Part of a small language model's weights.
Size: width 192, 12 heads of 32, MLP 768 squared ReLU, vocabulary 20721, 16.8M parameters.
Architecture: LayerNorm before each block, rotary positions, biases on query, key and value, untied embeddings, normalized queries and keys, capped logits.
Training: a variant of Muon for these matrices, 298M tokens, 4548 steps.
Each number is 128 + 32 x the weight over its row's rms, rounded and kept within 0 to 255. Layers, rows and columns count from 0. Numbers have three digits each. The size before them is the row's rms in percent of the matrix's.

# layer 12 attention query, 384x192, rms 0.245, rows 294-370, columns 48-95
078:144118085134109112114144077127088131179100130122074092135110120113133085145067125171133145133104120106084143139085154113117144099154150146132105
075:103151125126122048107186135096130103128121133180171151088110106154189148165104133125149130087052147069126071219160119128118137062103131100120099
095:096157126112148148158097150092139171097196151127106154136123063124121130108137127145118026087112105139145077152163145109072138169094071195096094
101:167196120123085167180107122110087120137155111133155118144109168061098151095199072194100090197167163167170110097123122153131143201107082152154129
115:137116100100128165174098134110169134083156106169141124041089069167115109119053095117128100172192131139104154103131095082117149167142101130117153
098:120145140117114137110183120129122141083151159156119128162091059077112121174116179088116062146127105114129174069158106108154081150119140152150119
117:092108137117175155189133101131116091043145095106090135088113154128169146146094129174101095134149074118135149120140160133166162139107107125079124
137:106101104100137150144163121137176084126169100119217125135167179169152086086081121134136112054139136141150102147177114194129139127109119114206098
122:176138142118114089118112139094186117108107092154144090069156117150110158100093090094129118082099089155096095053181105154076142148158095141098128
124:149153128114076199167126116096153128103148111141100142108137143152105105090070088147192145116146126124156164151164124132128105149153089131124165
062:116048116118185100071082168187107094154121156167168128144130093134156118119130099164198154109107124127167101104137126135135083167126084190156090
051:140040112149158154063092115101081134088139154111168085146143071116127121134087077130184124140127114163154154078193117149127134107145143140109156
071:100121145102080063177142131093089106122118125171124127108191158131131162136125113155115140149099128127129110136143118167133170089097095159085087
062:156131130120102154165167158149191183121133150140150079120090123101088089151133095104123140080190127156136155103170103144148137180140143110096194
062:109164126112103157171136122131169121149182083161166090125129117073053135160179086170126106115164115135145110143136088118148146137104078088155121
082:101121065153137143124130056149077130180065137135115111167106086126117103172111129144107153165120171111115158169105118149106095085151146162162102
100:129126176115130187166098155126156148090188134094151157148161106101106113068168090112111060140171142163136136066164086167143137200118102128108168
093:119067087138124135108116109144126075142063143150156085090108097106130103167105135121212209108109118108108156178129122116133154107191213107136130
099:119089115092106106131147132109150079064111093117142132127123143114093105183057088144116160127152127138142149083115121125156166124129181095109199
096:121101098123121178107137117116118097117146122127159128117147108127156080193165166102159130091119147075110105179204108119114167109143157114119077
097:102121142124142135086108120127134092118141146098129112102165125128168102154134139118140217127142170102134140143106142141143145136132130096115160
116:115107162129169088119124132152179114207066137099158130149185160131125128081138143179128156110115117091117138157086116152102133099154174078184149
110:115086123058120110174108198057118090068174099148117124178050114121123166151077102143123114127186111123171103150161110109089132132088076108134156
138:141101114134040192078136131176141117122159164134122129142094158156150086159164116090098154091106174098139163144137148164164088148122114164095152
127:108164101131122098145124135109131121144087203061119083120160155085096156176127117151155114104110139100139106223148094155122103072146158149211070
116:073083151191145075101136131156138168146088134183133108116172143147182100145084099089140143128104111150138144142103096089135105143074143117116117
039:100173114087126126162140111110112107107137130139167172089158159056134127114168116194129100123135145158139181082138142134143129149196138147092227
047:101158169143112105156145171200096127103079136107165113142120103111173117116080141157146129151119142134114142137078233162114140087152141201106134
057:154134092141159167094101097106155168102124127141083150087124133123124155193181099079111090127150149112142086158104088116166142160069144082109117
045:095103104120146148122153126115123193168141096137093143054145147154120125140171109116131137127089141120155107132152132146141145141060128056120117
066:096173119127159184148127120165205142140106190128060135083082173125093186138151122123070173170146142165134137122112124137175139133073144057143051
086:108090131136078105152135104087033076122117163077182118177163087114172120149120097158124121053169099093156141148139142175101141103156130206108153
067:083148100148138156144119055100165174166112165123133113083095130104091154185134097156114101121188100083096131131095152166178133123095091096131075
091:139153146118166168077119127136178189161131090139151109081102148095097141134135103094124126124108132119110143131141060116176105200070139032160111
088:101072151132062125141170178158097064101188122103141136184167141145160123110121097109142134085132147118140113166150124113101101137125145148133144
086:185157094078109101123178108143077126107127111112129174102087130176056138126080119090098121177174120136094091109134166116116100160157166127144127
098:131112123124135131101090058154105120107096139162141217169098133129108089066193142067115055071165123125131102081120135131136144180160118173126120
123:158141134123141079124133175093158093121077083162116088090101125108054115072143117125157084180151150169126133109140162123098163105097071160143111
126:109122077116050136105121136106130138161126146135139194105157098161052156152090198180162154121154107162105094084152153065095169128109155131142118
115:146081125083105159127162157138202086140137149141099172136143102089156117139124093096170090156106091137097170104150049098120075124129149144160141
128:204071079143151157140151122052127113102103131124148066148115104142111170082108103128129124165127091187120136176115173141117112192072162081109065
115:157144138039128076081194143136125097142084099152128099178141153088114161159108128077124119170196077094120173085136150115097137175160174166127111
062:043128124125108088123112141167091118120100101093182118114091103124131115095119186182168155127114129136136188153151168169146119097159134182157128
066:147098113132150150101125134097177179113130139136088125156140125149091156146147109091098115119129131139143084140113049099139125151081149085190112
069:192084075098135155134110106078167178106159114150140147142147170099103112126181116067140102107116122116146088128147078103141135154113125071119115
090:180100097123140160110121124082181169126168107146132130111125139124104175136165121077124096092129143102123077133149042080163099177090146055145115
071:151124118122150139068131143087181185130162088138134151066130149131098129080163130111129112134077111093149145146132104080155116119086121064108148
080:117150150125136134135124125136123116155102128112135101132125128134151075140142124131145100156176095118119150107092184192115127106177125207133133
091:162141110124173130128115159111181190120109073191126107062102179145068129098131131121137128206103107111116107111112110111160133173093110088119112
091:129088144153091082144172155142106054140159110116141128139129088173165164141110117159101103047140141147160125133173111133068155070189143188100111
087:114142138139129119140133083148122117156171135085113205190177119157177167139160165155106149070164134161158157105162124165117085066168146185170149
106:117161123183197114188091137081146135126169078158106129109109154182068105142089130120137121184120173143122156076082132132116170164086123123083152
109:171109118124117160190114128074134141139138123137079151088133144054089125160201141098141156187106097137122184063185153147146136130070110111127081
125:125141091089096141155165127181107079084142121058115166130201090124133157164105145051131166117052146045141149141119145122143088143078153113140177
116:182144115123131138106133144169105107140164126161138177110156168166154102128168099150084123160103095093165153148170139172083116090195146148113107
121:110190134103159112130097105125137093127125142150138109088149177159112117149086116065117154119114121083153154150114063120150134076177146102091159
117:126141144142145079117170124107171069126161151135168108123095145097143111100144085070227107168065108119171147156129170133069099107144102144083106
127:135107122100186077119128085148154117119123110115155170087122101100154141156075108147127194117129111132124136146115105118105182114170127136184147
047:120115121177091140127107165135117038155101110135168161133161151101151095133065168145167118118153115121135133112109156123115130133155147113040136
051:087119099106205147123145132076119183109159097123165141039180142171087149149188118123087059104076137156127123163140077088119148146122173120184142
060:169157117124124195105099145145124065127099177134134130181181132097131127149101143150133070125199107127155106109110150106166094100145192141063100
059:115122145130129083122068141110120122137164080160106058076088090134092136155176106100111099135049151143115122152173139097081110139085097071149136
060:148147160131175111142104136077147126118153131127085091091124130132090177134157154087120065161059080149090144150093106074116126216041124062133104
067:189130137143145120146117159122208174147143079143107099073109112152091173065179102149114111198097119130099142137086128116153131179083109094085102
072:096115112159058137126135112195139061156151141127191131196169135129156118148098142137097143058140173122149132140155124127145127128215138150171173
064:108115189120113107109156126167141117118152178127152125142102143144130086120130158118160153104098124120182143132143152123080115196090126143082183
086:064168165139107145133179147166151125172186107144108160128130113138209128111081146110103090124133081151133124101169151101140131103196120170100151
092:123062125136087077165175151121139076101135168127162158149172106133153134092179102207145128070147170125127101158141132102127115112126158165181158
109:175129107115115096127145144147178130127117072139139207080167114117164124184083104072108142145148081149138207135177120163141140145127165158053126
113:166145109139108132033113129123104126133111129152088132119116140098152115147158124115189115148080127088115087142077071125156133133140140173116111
116:116116071186114147172117132154123120117183125134135143063139136106162089173140099151074112144098168114120081069120147168185120108111152198127170
121:140097100153106137149166130095157107110124116143122151116139053156128157079071077141212112179093144206141151107144131085112084112103104068179150
113:138138102118117105072143157107108128101080077155125129193117092054084193171102131124142122162202127179105118097094185136119122171126175164124073
121:065164107166140108120147153155087118096175175182154128170146121140103126177091090154102106163127147198112119082134158144091092076180112209107128
041:136117128204095138110159092125084201163142115140130156093160130154094121140141092101157168137109101110104123125121047151191111152146138133143140
048:121115179160163113150171137142074110181088174110094100150193138115163124113145172120123185120180160140134137113142114129173124183153195127105098
055:144171132142130116169110118088147110113041130155171157122083119177162149132073183129093103121155077139151154149090109162124146091181164131102083
# layer 12 attention key, 384x192, rms 0.227, rows 294-370, columns 48-95
069:127106109097069079091118118114085109177056113121093121098117145153148156140136145136154161153120116114146145161175182159106148101107162142117156
080:157163115090148121086126104088077087126088123173139082086126120177146146103076124094135146147152173175122128167160136118114157089151121102116129
089:133127109140184082154145152125144160168163134155110131092153100153074063185121160083103099103066094126105107104181107123093065147147074148126099
106:123175127175174128152168133130127122140137171156137113089150164085113184121162100165102121106134131117128133130059093131151067159164115190133121
130:171074135129132160210147120094206122099137138176153167025130119169063086119073102121140100105188085149119129054087082130122085188129143139133162
140:123125077154143127147184163135160132134137152188104141122120073121136086204097161067108116106107114116103146097118064120141074143179113163146091
130:108097139137164160177196131134133172059139079083148146150077180127162129146134133126101115151096114100086115071157132174165094100146091115101139
125:126104142147117124190149084121092119104100107139165093134201177132112099111124138149155161047159110125146080154165153156131139114107116123181144
129:169166136068098101111096137105127071121095092087131075108181132150177140089152130112154125137158111140110138109183163110094166086146110108153126
134:121157104162078175134117073125092118123147131116129108110175142145142130115108109132175123083154147130126156127136144118114156152115088183122152
043:174142153121153108173099101064107161116129095117148077087123142182207145158130129171081119097081181146158127119123165093065159165103165122110139
042:093129084132093052096181116111158156093115187105130126215118148127139171107176115130067148144134152096118092090136116139145187123130121134117108
054:151067158116168099144077176123161102148102069112171145123127082117161080143150143158149140103128125136122108126194137171130112113133162123118133
060:114193080133153114101102121092088127159096125170139073154139129180169194121128089148084123112137194123121182164101145066155138089119115141156169
061:150139110185141117151121100101102158157077128138132078126089129157132147146159121158142161100130147099142169167102160161114098140124069106098143
071:097116111101127092098109081084059100149058153155134149138082145111144182082092111142158162097184184122152128153119188075113137128091164152101181
083:141123127199151110186158144126125204117169137088076174160142106047114107160169138146104086136099136122120121051101104160159110188142085137106079
086:118129122084109099077139092109140076146070104133129128143133145184132134086150122130158160148118150163144146163170152101095149051080192105143150
077:076124109116121146092130086101160122109093155123115122152085146114117149111063106198128111121166178136153129141156132136107108089085154128147160
099:147181118166131179108108062100086103169157118176135041133104137111137120092151115141159127099148127160146136129129140096135166094112161197163089
123:088085122084078165083114124134180023159113107158127136059151064175120095076085132103112144100125118153113146163122119106168090147168090095148175
156:112166141089121138097089088130136128153081118126118143186090193133098161128094145162125136190132135160143154155139153120112211086111174096093138
113:084125124139142136137150130138109132092175137139160135119130172120075160110054122161141115127126127110169131182215173107155105119154112123114087
134:130135125140058121075127168117150137095125129132120112128103104110201103143150132096155170069120146109080129168180164128136123134151128168114156
134:155095138109120127145203113122137032162161209069157100175143133151105126100135148133142094154061168100108113168153091147115087141164089150162134
135:187128101121125134130084155160095172139115122153107109123114141112156049141080129097115171176137152193133158129111151107120170102060102121077193
033:115119103124109151136093132175124037111082128235148181106076150063099128050110125078142099141141116139116108131173136133103085125122123144197165
036:092105151157167141093159089096153171119125135088127101154143058173177136191186126136093140125143173100119112110168144121116128168156151138119103
035:141114079101133066176132089100099103091114118197191127086127159080117130066108074135152118140100075159119148108133102186126117115083121159093161
035:141079142117129085125186119123109116106111119163110110065071117121167111109145135136189091150113092151153149138152117160126093095133124154148174
048:226135090113101093189137143171108094049140100135110184147143123118099141056125085186149150113154088133125121084086129141142077161112139115125168
065:127130129108139129114140169058104051126103079149249105139135160164095162117072092109123047121158129052094144169099112100075096132132090135111079
048:155147141116144041209103150158176138095076121127105186170068173096142106170111107144130137094136127136148158138155097148153100132149196113118201
063:186120076134142115169121126190112117130159144129070134217132093060126150171109171094150202110074146120089169165095140144143121131111166140098152
075:172101136127070162143130160118049114129153089131199160099188143157150133104065111130127111128183105120121131128133095122088115140117135173064100
081:117149140107051088108127138129176198091126183133134142138082139163118128146142152165130134142136139142126080134174090080136141195184140106142153
124:125160153143114060102116142187109160067095112149086128113151184120189062110185081165148156128184113169124133136106093085115160120117155112117187
115:117119107112108098108133131152097077103091128118141143119107083134119104036088151088156126187100148114146103157141142073105162122156110155120133
121:074108112134073125169173156132150126137144178142190132125144098050109082123096144078170128134111091148112083151160093140142173150132112120151152
130:146119147120108121159155143147175132088120147163098174098168125105137101078095159098141085155140116148123142115138089113133177131071110157185179
132:162171155089111070170133163160135120104102143134141078157152113142187125132151118192103110104141098191093145181134109136122094150071120134200147
146:101166157109091133139125144150079104086114111153126151139209213122143132145146143148146075107121096155118105106152124086118149068139141170118122
034:137102133194095139099135117145061166061108121116121171174198090130124148178122109162126158144175174070160146104107094051129145095128069087100103
034:107144117114173158140132148123103141142139172191114164098070158099139136070155115091165114140082057132122081150152158149146129142082161141070123
044:133156092137129121145115127162128072136125119144075200117134170127099165122122128161154232145114088153158151150120126136129083128135094102150137
043:156145108131164102187134133232139124147159162146039216129107170096112140113167105142135159130150081187113139133087141123109175096157132109094127
055:157146101139178070179065119186219171126127170118006206170112134117127147169092143117174181147110121158144125127140115130188133156162185139123159
046:098133190148102095113137143050106132089090080071145111125107104098170105135126108137100109109152127122158160095156150146086151101108079099102113
068:121148113148148097168090105201184173138123166113019172166087079093134092181160189114130189145066135165135145153144150135162188157133132111158151
067:130128128123095152115110159082136077130113112135220065112135145202095136098091131081153079096145119093111108143140093105094105097153050181121105
064:092146122142117151107123114121133083147104106126162203109169230173105204109115079095153116108162139122116101128140111118140083075142148154101180
091:133172139079170124111120105136219167112069119144099139110117096158145157094099126094118168131073208131123149087162163142120149149146088087133095
096:142133136093133114157122140178128170138164140117072123126107095127162087082242089173133126157150094166140109090123145125165140119120121137159142
120:051170168094097171102170190107129102111131110113146170129175162161183174083183084104124114161107112131117146100133123094153105105124106122121144
127:175103107129159153123116115118152072091117129123140124140122108095114113156070121133111188121034132076115179156174104100126113122191106115093145
116:142169156131083143138105136104153167165107141121174128128165118168158051138121128085134175152101163100120074086104165106130167079123103152133150
117:138108122084086142122154102073174184097123197197141129072080098048137164138154086122128204149153112129086147133135151092103125104175096142125101
126:156146175105165061146130171154099106145139073173086211134133141147115158184157123148072178108079081168099121121141143129144066155149140089115159
034:143172156145135115067141129080122134080116155154066106137035142205118138214101163122113158139149102189083133100169043104127118165137118095136147
043:105080154108043132201175203168128145146105142104130138158195114121113105118107122112162119089113118129105125096141120160135151071193098061178143
040:117118103154132088125116070102143172107134071139133106061180102103151189194166148086072146119095156121177160166107155128132129155120132148091169
043:167119091106060088211170170198129154115147075145095144125147113077161150115082087200122212108146144134150098131103140129123185062111136107104112
045:174079116118109104156193130206147156093092110116119183143169110093161151097097061219164186125129106142131144091135153129146191094125136138141123
052:170097141134141063143126119202150083163105131066085158183158116146128150103151123152120136079142112123135085082099174153154153171144125124170165
060:128130144136091159096118119058118119110171089160186091125117164208162078067110099109138123147122092117118138169167067158077074070138114189119117
056:066121119070110139051156112014120122135147130156196053193109132109076137176112162127104093101121099138134146131123145186116112111112153163092109
070:144121114142064145087139117142116146073126104160134120129073196154091137148113123099085128094094135105134136167133119119100143044140109145129123
075:110119097089100084101120106091076132202151131137211168131114137172130157110119111151130092127180092142159128151114129169097082118169147121159135
095:222105119120158080185154140104123120125092107153131144099149119154085144152096169107100109086097135100098119141153075114124132104149086191101117
112:131121128130042100062135099144156135095116148172119159135164092012172091111099148134119193140100165130068168153120079106113152124098137169148137
126:109138153170189109103128148151130091170121091196099162099109085157096154115126151100095070118139107126118110090112147167109141132117114107137151
114:109128143108137114179178132135184102089117155118118118134158064108147176093087120117133103187104100147132127120155075116155132153120083136163150
128:097119148110094121188147150173055136089137121119110174159154167083132165138145116164146087092095123161126098161118118106140127136125210174128160
144:102140104159162139122147103100216110112125160189187092063116058093095128142084150091102136102111088093092129140110114107085144129166090120112071
039:157121149091162149126152111105092150157118154135111076170115181076077157131210192085112106128148131133112092109165127145150112105120111066117171
041:103106121130147087171121112143097165062123083131102193145133123135152128194137086120110140201092124087093156123111113162098130123145151094056187
044:087152150117159124111106098041144114123083104094182094199070148092102136174181186094116101119090135089150117135123144123141064150114127135071142
# layer 12 attention value, 384x192, rms 0.353, rows 288-351, columns 48-95
103:093103181153128133171207091152162100181118127131215106107158142193138138178123169120099100146097154115152126167103115120148139114118049101151094
084:116069137113144158143063152143167116057116089197118084196092183099121150130144128162145145066127173175089117070169158077080131152088153095129168
091:121144150175176147143105169148090123129114103152160163137144140118187127135077130127082086109096110168099104126193074156094075151144152110104035
086:123115136139109105130138142119120132103111124185151119116176085080133111131151073112165206100128120096112146134117175177153116142147099116115122
095:074155180152144165184082122079189133114158078094130113138096104142113154152120155158074125125185127113176128154098144147141140136152080157109113
087:080155123127115123103078150155113086078167120086115066106164173200099187191111118141061041145133122144081185160211085158114138122127133148131090
090:182130104144210148142102139112157115152111130167150156132113114140086092123126114121149180093134145167157151200101173137152106156078123187086169
084:129130171129112086174144118127128112138116114107165153100158181101116186131119107155116137125070143109109112125128153083164127089087184125102156
094:123147212117131127138135109148181166113121108141147111094091148144065078138086124137164130133105190129143134134103127117111169106194093069077067
093:157108131104190089152069104097128138120099136144161098114053134112155144130099155128131190091124169085119156157171132120144101135110146141119106
093:139159085165096089155097146131173070161102111118115193152119135130104082086184132146172113146085088195127154082137134112108083129135137093135144
099:135163136143162147164109078101132136165188107157176150141102105117135188179056107132078084105113160107115107161143105117154173130167063129085083
090:129147125134141143142036109132099149100089100100107078145120166087094144127116095104111158083156172103163097143092105198134091149110159145132138
091:106118140108092077096083141107148215160110098146142107117084154140066111151118164187117093091159163117165089087158106170157122112099144132233152
095:156107164074142108066083116094142135113159076082080129095100108139129155039098116140087103126134128188125150129130126108182118112139087178148156
086:143120125114066101110120170169185158083152163112128136141093160143057118096178123149165121143116099139172077118110069103144113184117212111162145
097:131160119167079109184052094081100091106125074065081133178081167126169124103150069093137133084132118165109101094151185088085108139106138140135148
083:110081164087166110132071149117128127146104054077158131169040167152158148158149140116097121071151172149167094102181085106090078180128133111164091
096:148168073151102170175127122129123147116142134100149128148087153157118176140147115165138161161178139054124160138096119132159138090098181127149098
100:152113096155083114040160115148102171101149144106112095134126126168074131114176133103084148158147075154108131097096092190184150154099176149132130
090:132176094129154110098133159131137072180101150156112132193125157123160140101179132140201101153145123103158136103159099101149157161133175103195117
100:150109116111088132168141113159150113175161178138176176098108158128084080076188133117171077147121102146175110108047107157135153163153092103105096
093:150140095101159178134185104176148127141137108107144111121174155168166117143140129100116129136167050110113119193103124119146085087156101144138062
090:161153124186085128137160111177115108129161111183141150195057124093152114161139104102105162129118197090164157090110137141136130168061166128168142
092:115115152098099124081149107171119128114090139114138106177189138128117115125138147138141115153084117149154117124073144110178105081132078081152137
092:144082143110194141075124155123138159144110136124119185117108112127134148100136127087145063184096180126155124131189155101114105138097132149078041
096:173134176132164135159152098097121154114113147122137083091120055158143038151096178055083171103079190096091154168082133085114135084132105130122081
111:112118211098172175146148114112170146115140096168158062094137105099169197188087127131107103079137183102150142169087126083106154129102129121111104
107:078168157092207125185104111099111161132110108129142070131164137077164210108099163149127106108195177067147098144173206120092136102127095161059166
086:160139068097084117122125131133062163115148160164122076036168130095136129087132169127090174114112102071099125136189131107111143128138091118072153
097:100146093138159177094097180148122093084177139090083093181141143138086219108131064154104131126116123058131123151181135128097115177121112098168184
093:084080167083122185200191128092158129109087125161177113137113182115115187159122120143140152129167154101167093125133150113109151073123146146106131
116:155113111110130144136136125089111204150157148105223118145101125100153111165126082105100143111221082080128183103125165143112103140099136104169089
111:136084142164115142111118133126165094189141101127132128145080214085172168101113092112174171149163138151104096094189124089180168134161146173108078
116:154130175152118136083152043164146106098158074123166106171142137081096205135104085123096131133110154035123174109167107116129128139096192137184094
102:167136150135122156068142109143146123109133094144078157165186134125106142109061111126134078158127161085104153146093108107132136088092110101124103
103:160090092179140093123112134095137139187155073112140129165128160143118131135110185156127115150148162086121100131138082168168090133118186157132230
106:114105137198097156161142140122154098123135091139082138155095092103084100204162193143106129119164097203138126144168110129138135168135096140097152
113:151123181088092195116098133155128138095174148126121125173130096170105204185148090163151106133120158157089084225167177093106174081134132117133134
114:172151153105127109145127100148160118115118122172140105136070122143127137172127164128118161081144125098178119106120135100113124081190172105055069
107:147110195134121113076150143145152160066145130155187097052066101130150142114106065158112113146120129131121153179067125180135199130097182103160141
110:131185107158124121145073061142160075128121134103177163098132130190141108140134186190152142161119110134098136091116093142116070135111099166114124
106:113123215111118142132156123194127101125148138059111106133182097145095144064115134150120183088123177146110137164083148088127128139118141142155116
109:120141107105095136059091183120158162103159159139094154073191112110174200215070105143123133114152091150121152088159121118154172147126109115167132
114:090150130077169137164096141113144112130125129146138127185168116122127180149150164133107126062113112129143082099130137163168083175104123134090167
102:140086145177123090112131101102114154127112128040156092090138178154176121120117166127115084145098194177150159189126088188090104130113102145092122
106:109185105113152107156106116123127097162137197211098155107107070177169200139194135190134172171152080121084147081107188127108144134151103121129115
105:070093110088089215075149131123153103132144073190086105122141158107128119167129070105127092123126102114077128135110135109172144148115138095130124
107:148110067153114095135094084096072151088130153090096101141102140144122112059108153123071124110097200156082167157121177150108111115101156145127150
101:158063147086206173108151104147108153146175117162106161081164155145122084130118145119106153153118148172138107106097151089215141142159119113151051
106:074126192156149148135124114103064143109132116133128172146105116088164105151088125095147176098130182156107133156116143050075124082088139110155096
109:119141157122173121120108124149179168124154131152111160144141091107177186105128125129109139153100141164091169152101126096181126126088115098133113
107:142125071161114121131140150059105093138116143062133079116096152132088121040132111106089093133136100078127170174125175040139156151144126177216120
119:140148173138145130128090133159139103143127145149164185165128066092081163108156124125102083109152165083146113166123130116178153070136119192126182
107:155134121079119126111107149135154153114180141125152118125153165074084104186157117135106126093133159147156074065065136113075129140179205040124206
114:122093140168120092190053115093157089118158168113126131091107122167081078152077126127135131137100135130074138172152153168058135120131142131178136
100:108172156151141077202143099110176140193088121146160163153146089099125156149087111090139086124175130095090124141108135159083165116138095114070065
110:134122023127147146153135119086151087073112098130145138163185113099166084162121151153108126130197182110165170152126174100090087089129079133121120
111:146122108168150130141199090115082146083160137102157088123124132125124126052132105115193130163111165117150130086124118119110126193166145140112072
101:090080092147101114094242108156163145083132134100171150137123096112138171108111148226103140122146164066190145097123122155092185105109150119096147
110:105102124121103185142115112169140112093130110069159178162139120101144141106126086151117135126170106124130024147144128128118082101106138128116155
111:184131162122084096070126145169104125138163137186162124139107062151136112178156189123119161127161119110168149121148104188130161085080191162102122
107:127070164198113075153132130145109109119089120127139091173098106091086164143131134123125157161133147077208120144118161147146161238132131177177156
115:140138088018171128110107132127135117126141137173154170103112134154118088138112163146087167110129113163123083163062114134158122117120133133080052
# layer 12 attention output (transposed), 384x192, rms 0.886, rows 288-351, columns 48-95
105:171153139130138189063052172110122143024105105113102123106151097157164157149132076073180115117163072146129120103178088072092148136162135119100079
083:073111165191092108141128059157140099158113147140110121151088047131127148097106198152113150165128129097167149205075169090176146139096123140078134
093:122132200082119087088076119143166112121095118104058177121130135142088099133131103121141146173138128117143190121102153158161150142171146078164156
082:152115134137152138129113163150120127139102126101111181159115115148157166114123127192143089210114077158138103072127084074088117098123127134115133
096:163110122102145128165157157175050168138164145170151130102137139131153107147080134086148137130096088157131143112150125113128143127103157117196145
083:173100076118176100106105167126100128154082166113112127119153081142129083166134162108146151111139107115156099135081153121181110139161169055176132
087:149137161165100119106137136138094155144074142108130131135140151084129135127145118073148079164123150165104051080104081130117117110107102090064135
082:113146111122129134166093138151134184143196117137120185155088085121094117105136121130088152132127119150156184112100146159096135112130091161181079
090:092091112139184165144086132148136099104151132135141116066121123159149124164135116161124127149148083085154107116135100110136173080172120156128108
094:106044105149121096113158198184129129095141145117156115117147112138165073120157146122150126155120098129146128127062130196122123136112152158109139
093:131169143080129099146172034069113188167132157140120081156127169130098144185137140165103157166127161117084122190181124096148150122126154092106085
097:137160163148148173066102206193158098112078183141096134114130113183118116126126107095156151167126118135119138148084106123135097169116206160095148
096:113094131082126082128200182150153118127187128148138162093100172131117108146093108125135112127079083118177113088124148146110130114048104103175144
092:104103114127158168140098114136138062065123082203157159108088141169162174136144112097124125099134111148113084174144144082136146135079114078090079
099:124122141121153138233150135090087158101130103207125136094124082106125091169121158077144179133132104190085140135135164089109125125107091136142183
083:102098107178132159080146056124058146162159116152098136160100116124098115171122177141089081125126141071148166144069174147062151123122110109095090
101:069122121106148086129131124139169152156134171194148107058126088083143121143073168147093065179101119127118108135099127166149171189065131153142147
085:021145120143130132145115141126187120078142127183099094107171104127142112134102121131154145143107067080135164173118163110154144143095083106056116
094:145100149133099071139164117166067149094113081157108136175144079165166120130170137098086108138085112094143111112096193169120144119095163111137107
102:131164146166189100159138103107121141146131136118102163152153143072106112125118178099099077112098161123109134096126139067142094140130095123133123
090:146137151150104192136134083058072166108121156136142098180154141156087096143162175110119187118069149109095162131064164161116146133145151132114078
099:112167104135174133110086151087102185125153121123108128189107148158099124195119165117061062131129146088125146111159103130086093095105070129145112
091:136150176153095111118158125110109188088100126178087146145197128122104116108162134080127120104099159119140139077124066044167121206183143101124145
090:101094145035165034132134142083118136104131102143101143129121071134086184119060159157064090144149062134088116112118195145132122071145078163116079
094:138164136144142166165104094094137124140158142150120087084116123134191148142101088163155108085146145126149060121191049096117127113136141132116137
091:093118178159112153168156085107140088162120101122144072142182147102090140112114088192134135100161116159103130165144137092098095113168113115136149
098:118155115101102139141104154166158113085133107108124151098133159092161170074085132125160093083150096165127146049181102154143174159153120140181149
114:164133135075083166141111200198127133084165140159132124108112107150115110072126109108165163142104073151135167040162081084174094078130102162137124
115:159061094118115125088176152181144136114130127162177136092143137138127084138106077117155186129121118143164129151110050098118102092145164146146138
084:135116109176143128132199156119136057089103159107103163148161118110151093132166115105090101086114117133167134164069106123123106099110147201195126
093:112093115095067145141104104128139158157137155129114070114125176122148076141117157059082144055098107148137152151095171126118137072076141166146129
096:155104148135212115096139140174132147119113096138148175127122111139159111121147117129117175149107129105162140139098106120160103087147186109114111
118:113209113117127131154064090138159055127105129156101162065108107147111118110135194123153180095113100109159068129147141107116143130167183133103110
115:141161133076105128165224127101136163135140102151115143119091072212142164103098173101060085115134158111115107058122182145103080107095097109143080
121:171118148089200146153111111128128113138136150109075109138148119052200100150143160133126077150143142106079117143120120136134196121189063134162095
103:116134176074162145127090079121187101105141202129108124144138099090182143146156136121096163151126102155129213189178121126131088154165103131180100
106:118113158062114130116130138124104159057127134136054103082143115116146193156139129095140210108090126177157166140113084160108119128081106137117138
110:125089152080116081076127147179184138134123120125103084106145179175132066148135065167117159111128156070111128118175137116121159059165113142170158
117:161097127109119062116146143165109130086103088114119136131147154175160104098132138096162105179080144129166233070167130133123109132149137144141167
119:140120149155151188116094137175121067122169120122091162145118191111118132116109073098129102102136092119068067110109174166144161117101175108152135
108:136133074134157140147165167104074083100148145112105126101167143153111086096094137197141133147106113116088121112064080159150126122120109148123130
113:125140133162158172118173185143082128091151131188125105194138125106146111146159022093137166103126088171142133163102101111149128102075120150143103
112:088154089113161128120108052128088145118043114156123112156115127152203123162125127133120067157130119152105131154168135193163173164108067135153116
107:100100121109116131227136060120149168172104157105137085132126143086125117117122150133071142153134130144143162111111177056067125094120141165154154
123:121177128109081135107150059156095132177146141106129097188142156123191057130178087143127149161111146146154028081160084097125130149067114123163110
105:092086124150166137169159154167075090121068080078120130132141118134172158148127107132113170116151149165078147104123100113139139228108127096065170
108:149119141137073085147157096157101150123153113162104096189143175092059127193111133139145109113074150103127164177134149161094056136090105112148185
108:141184085089114107051126134150158135124131109115240103133186101094167150106156078116136065154095110099204180129093154124094084126055117196113184
111:097150144168085117127164154118145107151123109131085158137123142110194101140181097103169121172124112123110123137120076134128106120081173105133132
106:127112084144115124118078106138134095147154121080074071157067136107117140160042155130176165134097114106168082115100161107128075175092103096124123
111:138128092197151136143134092088110134155093055156109160160149052115152156155136114159118097154122131101144093111094101128118185168154141163100147
111:074146115188120118092150058113148120099139153140179137089141121127153146131064127111132121127074118142151076146059104151126089096175123120111177
106:134104156098128125098127115134131150107150141169138129149160087122156174176173155115168158115120192158066098094138063147118156113106153111099145
116:112215156110099110141196067120112083140095201136113067127152092068109130150110091078143133112126096122057085161167138106147139098179112137146174
106:079111136106103159136112132133114122167115139173132173063111136128131154144123103122164139168144126099128090187159141128139157104050169113210174
116:104147118163093127160146166100144111181154094165055108157096128138089071164222159174147120086131121094173168105133155123162146178053113096149126
100:122148150138128164170167091153148138166166122148139129132102129156104165139160166118108100088104179193143104115132180096140067111141124113187122
115:187131193137072142104182149158094115169097146127096103152137126173142161102103095084179075111085111156154122105165095173100133151103185087121164
116:132166141106129108119131144128189207104122125132082163134105124086125113150073162105145093116145103063149154101082114156114171070107097128174135
104:155131114103150180104155200145110130145078122103097091113126121136085164106086092118107117128102177126060100184105077174146088115120090132098065
110:144127184105116096084088144140085130160077130153138063158117153178129139140072171114115149129140136159179171135126132108163092081179144192160106
110:115108143140123123142120118080213118105042187086077099122121217130141153148059092157117124134126156158109103091143109092082135215097140116177181
107:120146122099117085108168097134137127169142100128109157123146095097096063161134094149168164116132136163109056081132177120115144146173151137070134
116:122115112140082176098080084122099114129156072159173070123125146127138138096130136157115135124091128104107159076157128075131065155097084097179139